{
  "head_dim": 128,
  "intermediate_size": 2560,
  "vocab_size": 16367,
  "norm": "rmsnorm",
  "positions": "rope",
  "rope_fraction": 1.0,
  "attn_scale": 0.0956,
  "bias": "none",
  "init_std_up": 0.0227,
  "final_lr_fraction": 0.1,
  "doc_mask": true,
  "dataset": "wikipedia_en"
}
Each number is 128 + 32 x the weight over its row's rms, rounded and kept within 0 to 255. Layers, rows and columns count from 0. The size above them is the row's rms in percent of the matrix's.

# layer 7 MLP up, 2560x640, rms 0.198, rows 1125-1144, columns 160-239
size [ 98 104  97  90 101 101  88 110  94  97 103 110 107  89 101  99  95 105  90  96]
[[149 146 125  52  81  79 180 120 130 120 156 154 130 163 120  78 182 143 179 112 113  78  79 134 180 129 106 106  93 161 109 114 131 132  73  63 144 132 138 179 169  92  68  74  97 138 168 139 120 145 123 156 141 144 170 181  79  84 210  61 127  74 118  56 107 164 176 140 129 104  83  78  76 102 130 156  93 135  87 107]
 [115 109  91 133  89 136 170  91 134  86 131 131  71  42 123 145 103 143 117 127  57 162 139 148 145 116  92 176 153 122 110 123 174 114  57 164 114 168  93 142 159  23 143  94 181 181 143 101  79 106 135  79 149 112 115 121  99 130 144 107 138  54 106 129 138 125 120 123 115 152 145  95 124 115  78 183 146 140  99 146]
 [ 79  86  59 153 158 114 116  90 160 136  98 187 109 182 119  99 189 149  89 159 102 121 121 124 140 168 151  87 152  89 163 148 133  98 106 102  91 101 216 134 149 115 148 151 118 154 128 165 168 136 117 136 111 163 158 141 156 129 113 139 158 116 130 166 133 118 133 166 185  86 136 223  79 151 108 179 148 127 126 165]
 [171 139 129 155 131 168 100 118 121 119 127 110  92 106 118  34 116 147  77 162 134  99 121 127 132 137 185 118  70 106 151 153 162 136 148 151 127  69 130 129 119 112 104 115 172 127 129 144  97  99 217 201 135 146 149 142 135  86  98 131 136  69 122 154 130 142 112 168  77 130 154 119 148 128 114 168 103 168  97  97]
 [161  80 136  71 105 129 151 108 114 110 111 140  89 100 153 171 136  79 107 116 127 103 122 136 183  87  76 167 160  72 119 115 120 115 121 112 104 174 123 173 168 146 125  94  63 142  65 181  70 125 115 174  99 174 155 165 136 124 160 106 125 113 118  97 126 151 187 187 122 122 153  98 220  89 112  88 138 121 120 120]
 [171 120 148 134  81 114 127 135 127 127  88 131 159 171 100  75 159  84  96 155 158 111 159 134 127 123  86 132  65 112 145 101 161 142 153 163  85 207 152 151 139 158 136  85  99 172 155 114 137 146 114 128 122 145 131 173  99 151 170 123 136 157 108 137 107  80 107 136 104 145  81 119  99  77 135 133 115 129 209 108]
 [167 158 165 105 130 135 125  79 129 198 154 164 170 138 126 157  95 131 125 124 122  94 179 139 100 125 129 165 153 164 112  66 107  78 109 152  93  89 155  89 156 107  74 136 193 136  77 135 169 144 147 114 189 133 142 168 118 143 163 189 121 147 172 140  94 136  92 133 152 117 186 101  81 119  98 102 166 134 115 132]
 [156  93  87 134 133 124 142  97 171  71 119  87 129 164 149  94 133 130  90 142 118 183 132  92 180 173 181 157 123 164  78 148 146  73 149  98  80 133 180 135 100 150 131  43 164  99 128 113 118 145  93 140 119 168 150  94 113  39 129  94 183  83 167 159 117  88  85 121 158 115 141 137 156  85  76 125 120 130 122 118]
 [152 164  93 148 167 126 162  85 120 131 113 151 122 127 146 129 181 121 129 127 136  72 173 175 172 144 155 149 136  77 119  91 110 125 130 118 114 140 164 118 110 188 120 117 166 147  90 140 164 134 140 157 151 172 137 110 163 129 171  96 101 156 101 117 159 119 145  98 109 124 109 161 136 147  96 132 118 142 181 168]
 [170 106 192 150 159 181 155 157 130 124  94 102 110 102 127  97 110 146 189 157 141 201 184 171 140 183 113 107  91 147 127  93 172 120 122 168 123 129 143  88  98  84 152  81 129 141 181 124 156 110 104 147 110 129  78 147 129 107  93 150  93 180 135 106 128 161  86 113  78  91  98  97 139 188 180  64 167 165 172 118]
 [139 130 128 165 183 119 117 180 156  86  98 124 164 123 135  80 134 152 136 117 158 107 121 115 121 139  81 181 149 106 108 127  78  93 106 106 145 147 141 142  83 200  93 103 199 102 163 119  82 116 159 120 105  84  78 115 191  87 101 177  91 118 142 101  94  90 130 112 126 142 101 132  90 132 140  84 172  80  81 150]
 [131 153 102 180 136 191 186 108 186 124 160 115 147 196 175 120 116 103 118 111 141 134 103  85  86 121 110 138 133  70 152 169 139  96 127  64 143 132 116  97 109 113 145 166 175 111 165 165 143 167 122  99 152 128 179 126  77  93  96 156 159 112 140 157 129 151 114 122 142 152 137 124 157 101 122  82 129 150 168  96]
 [139 108 135  85  93 115 155  80 118  81 140  66 126  83 112 146  83 212 186 138 100  93 190 148  72 151 148  61 119 165  86  95  56 142  88 168  72  65 135 133  41 123 156 119  85  84 131 143 118 132 128 115 134 119 188 173 163  68 130  78  65 113 104 108 148 186 153  77 135 126  79 108 159 134 155 114 110 110 132 118]
 [102 156  85 119 128 103 131 126 114 218 169 177  34  95  84 133 135 106 147 172 118 163 132 121  67  71 152 161 138 149 121  95 108 165 107 135 166 117 174 141 161  80 136  55 154 119 174 187 111 127 152  49 163  94 118  68 136  76  48  75 153 125  77 107  82 151 155 107 132 154  60 141 118 152 168 123 188 153 151 180]
 [115 147 154 141 120 124 151 142  65 154 132 125 159 149 162 152 121 120 116 126 148 159 188 141 133 116 151 177 130 108 163 113 139 146 109 164 141 103 129 104 143 148 121 160  95 122 152 111 126 101 100 126 177 109 131 102 140 124 157  84 163 100 150 156 119 188 126 101 150 143  88 130 193 124 141 116 166  64 141 114]
 [139 161 154 125 136 168 160  96 188 183 131  98 120 124  86 138 140 107 110 109 148 139  60 130 113 111 153 105 113  94 193 161  95 152 157 114  97 153 134 157 144 119 140 117 156 143 159  95 146 167 135 157 158 125 130 113 117 154 113  84 197  95 117 194 119 103  45  89 145 147  93  85 145 149  91 131  87 142 158  84]
 [163 166  91  88  78  92 179  97 127  74 125 149 144 170 155 106 154 155 116 183 168 178 100 127 110 104 157 129 121  68 114 116 107  78  61  94  86 171 102 126 119 171  98 117  94 153 113 154 145 124 195 152 182 141  93 127 174  62 109 107 150 152 133 172  57 139 123 104 167 110  94  85 152 137 127 134 114 120 120 101]
 [170 172 128  94 112  94 129  91 142 154 116 120 127 188 109 168 180 126 144 194 161 154 122 106 131 136 143  98 175 149 209 150 172 177 142 204  92 167 116 186 129 129  87 100 146 119 112 127 123 113 149 133 117 134 139 105  89 164 165 154  97 142 166 113 104  59 138 152 108 118 124  98  72 105  83  93 136 153 144 173]
 [180 117  92 153 137 162 119  54 103 140  94 112 159 182 119 102 218 125 176 116 145  60 144 199 117 104 134 120 109 152 126 122 155 105 112 141 155 177 169 102 116  62 125 138 133 137  91  81 120 104 124 146 121 192 162 133  79 154 136 167 160 205 171  88 113  95 164 134  59  89 107 145 161 167 193 131 162 154 148 105]
 [124 168 140 102 118 104 154 126 120  89 153 150 115 111 106 123 190  80 159 152 136 201 150 119 129 133 119  87 131 131 146 143 133 137 122 106 124 112  96 132 106 157 182 113 147 145  77 147 110  98 178  25 120 173 110 132 179  97 140 162 115 144  88 149 143  61  86  88  93  97  85 134 100 113 153 111  91  98 103 122]]
# layer 7 MLP down (transposed), 2560x640, rms 0.0518, rows 1125-1144, columns 160-239
size [ 93 104 101  98 100 101  93 107  98  95 107 105  96  92 112 100  93 104  97  96]
[[145  93 135 125 115 117  83 126 132 101  94  86 123 145  74 112 143  69 122 130 116 177 115 144 163 170 144 124 126 142 128 140 102 153 205 166 121  91 151 157 143 154 128 153 116 138 168 136 175 115 137 122 115 123 139  95 108 168 141 104 121  78 165  97 108 169 103 136  80 111  82 116 198 185 162 171 146 132  97 141]
 [147 128 147  85 157 105 155  60 123 128 144 115 124  90 117 144  70  85 205 202 131 130 114 194 134 151 112 109 155 139 129  78 133 153 138 107 121  93 131 140 112  96 146 147 111 164 147 121 148 144 138 138 139 160 146 136 103 148 108 126 152  77 186 145 149 181 104 129 135 176 135 122 134 170 139 151 100 133 148 182]
 [135 167  96 128 159 108 162 135 121 138 162 123 123 105 130 132 177 119 146 127 184 140 102  78 109 119 210 129 136 105  41 100 100 115 104 142 158 138 119 153 103 124 116 185 144 135 183  97 101 106 104 168 132 134  95 156 146 122 114 107 129 103 113 138 118 122 140  76  96 115 131 173 100 121 182 115 192  98 103 115]
 [138 105 111 131  85 109 252 149 147 136 129 115  99 130 122 170 126 119 147 208 125 109 108  71 138  79 119  75  95 118 162 186 158 110  48 127 135 160  84 147 209 153 141 179  66  82 201 156 108 133 110 134 133 167 140 156  94 115 111 118 157 156 167 164 174 132 143  78 132 165 149  80 160 134 160 130 113 140  72 152]
 [143 109 146 207  66 108 159  99 109  88 133  89 136  95 153 142 103 130 142 181 114 108 106  93 139 186 117 154  67  86 149  97 119 167 137 140 105  97 162 120  97 185 115 106  97  92 111 137  83 125 158 105  74  68 140 108 152 127 110 154 111 103 106 113 163  89  98 158 128 101 110 118 169 101 139  87 104  83 121 168]
 [105 109 162 108 131 128 205 103 173  98 145 128  94 116 147 118  83 162 159 148 114 174 133 111 135 100 132  88 136 172 161 157 139 101 124 146 174 112 127 136 142 135 113  53  73  97 114 124 157 132  99 127 123 171 191 114 176 145 117  85 145 173 188  88 129 150 106  96 180 154 109  93 112 156 104 126 121 118 170 139]
 [110 149  95 136 118 138 112 139 114 135 108 155 108 115 113 171 137 140 135  96  86 187  94  92 176 152 127 152 162 132  89  92 145 120 141  91 161 118 128 123  85 115 122 147 113 178 146 132 123  65  91 109  96 113  75 128  92 126 160 171 120 104 108 162  92 129 136 131 115 125  78 164 134  77 109 156 120 186  94  96]
 [137 132 127  48 125  73 117  73 123 100 192 130  81 103 139 166 112 182 110 111  79 134 129 141 116 131 180 141 191 120 154  89 179 167 118  88 103 120 183 101 150 145 152 119 141  99 110 140 113 155 102 110 159 116  86 107 104 120  88  89 156 147 108 163 153 102 183 133 130 129  88  89 154 162 163  76 149 133  68 150]
 [123 131 104 143 114 158 112 115 186 133 141 104  91 151 169 124 120 132 155 186 192 132 172 141 144 130 151 164 107 129 150 123 144 110 119 138 133  91  71 113 106 199  85  92 125 155 135  77 124 115 151 119  93 181  99 156 135 134 119 156 112 131 143 109 131 152 140 134 119 173 134 133 130 111  89 165 140 105 145 138]
 [180  92  98  98 198 124 168 157 150  99 165 120 198  87 109 161 151  83 166 108  52 166 117 136 123 131 142 167 128 149 129 141 115 122 111 137  70 114 144 141 175 120  78 137 221  81 149 102 172 105 114 116 177 126 210 100 121 136 147 156 120 117 108 158 154 119  74 104 142  99 119 107 123  67 112 122 141 113  45 220]
 [143 139 149 111 131 149 150  93 123 173  99 148 121 132 112 145 202 160 201 177 121 183 120 190 165 124 108 126 139 168 116  82 123 100 108 139 159 151 149 109  90  83 121 111 143 133  78 119  74 156 193 214 149 114 157 124 179 122 114 129  82 108 169 173 142 174 148  83  81 115  78 151 130 143 126 125  42 122 129 136]
 [147 108  67  98 115 141 107  58 204 142 148 152  80 178 158 104 111  90 118 134 162 160 148 127 140 131 146  87 169 162 111 120 191 110 194  96 169 178 149 105 111  57 103 105 154  98 164 104 105 125  76 196 119 123  72 124 142 162 151  99 156  95 150 148  71 173  96 182 125 117 166 120 116 141 148 135  59 101 126 173]
 [130 103 161 125  99 149  84 159 130 152 116 124 158 110  68  93 112  80 148 128 112 128  92  68 141 117 143 215 139 140 136 142 141 110 143 123 130 115 139 103 103 113 141 167 149 168  97 122 120 120 112  73  82  71 172 114 142 155 154 228 125  92 124 110 138  58 108 124 146  72 127  88 100 113 128 130 141 118  45 152]
 [ 88 126  99  80 143  32 135 128 118  98 163 127 152 166 113 151 194 129 150  92 124 137 148 115 108  96 141 108 115  86 185 112 107  73  77  97 132 152 155 125 155 122 100  99 155  80  94 140 144 134 119 115 144 125 136 126  68 152 119 169 191 118 112  85 171 174  96 168 163  86  89 126 136 118 130 154 140 130 144 117]
 [130 134 108 125 113 115 103 138 149 133 125 138 136 130 112 152 134 129 124 123 116 136 150  96 106 129 141 115 166 117  95 127 135 126 130 106 122 131 146 119 135 115  87 148 113 103 112 100 133 148  80 124 114 118 135 152 122 132 162 127 105 110  87 125 113 138 125 117  91 182 134 167 152 136 130 125 112 109 192 120]
 [119 121 101 163 119 165 142  94 126 103 124 164 139  99 117 100 189 160 128  56 163  40 115  72  65 108 126 124  58 142 128 111 165 137 133 131 111 128 111  88 126  99 120 159 136  83  67 181 131 151 121  99 182 148  86  90  93  59 104  92 101 142 126  66 138 156 147 122  90 150 142 138 142 172 112 103  58 125 123 107]
 [128  55 132 145 102 110 112 107 120 114 130 132 112 162 174 151 123 114 171 174 112 190 151 124  54 143 142 118 137 160  96 108 146 125 139 159 155 128 145  81  77 157  93 171 102 116 153 105 129 100 117  90 104 100 140 114  73 145  85 166 142  75 176 174 160 117 107 109 123 121 161 131 135 114 107 159 123  66  78  73]
 [ 94  89 124 127 189 142 122 125 127 161 104 188  83 121 119 182 112 108 144 117 122 102 173  77 134  77 103  64 117 143 113  66 129 117 137 139 122 117 128 147 219 145 125 161 123 145 118 132 114 179 134  96 202 163 134 145 133 148  96  90 158  70  48 150 149 129 212 154 164 116 117 156 136 116 164  90 144 147 164 127]
 [150 165 102 145 157 150  62 131 119 159 141 107 157 111 172 122  81  92 104 141 129  97 148 138 150 148 112 182 107 115 135 150 170 175  96 110 173 133 140 119 107 170 116  78 145 117 158 143 157 112 150 115  69  63 149 140 134 121 145  91 108 120 150 125 134 123 128 144  85 143  80  96 156 100 127 164 124 160 156 180]
 [130  87 174 148 122 140 135 130 132 105 189 181 129 131 159 136 144 124 198 170 126  77 143 157  59 132 170 124 148  52 112 175 148 120  97 135 167 103 103  84 122 125 111 105 150 146 113 120 104 115 148  91  70 141 128 124  97 123 109 121 232 124 132 128  98 124  84 127 168 128 142 111 171 150 107 149 147 124 100 161]]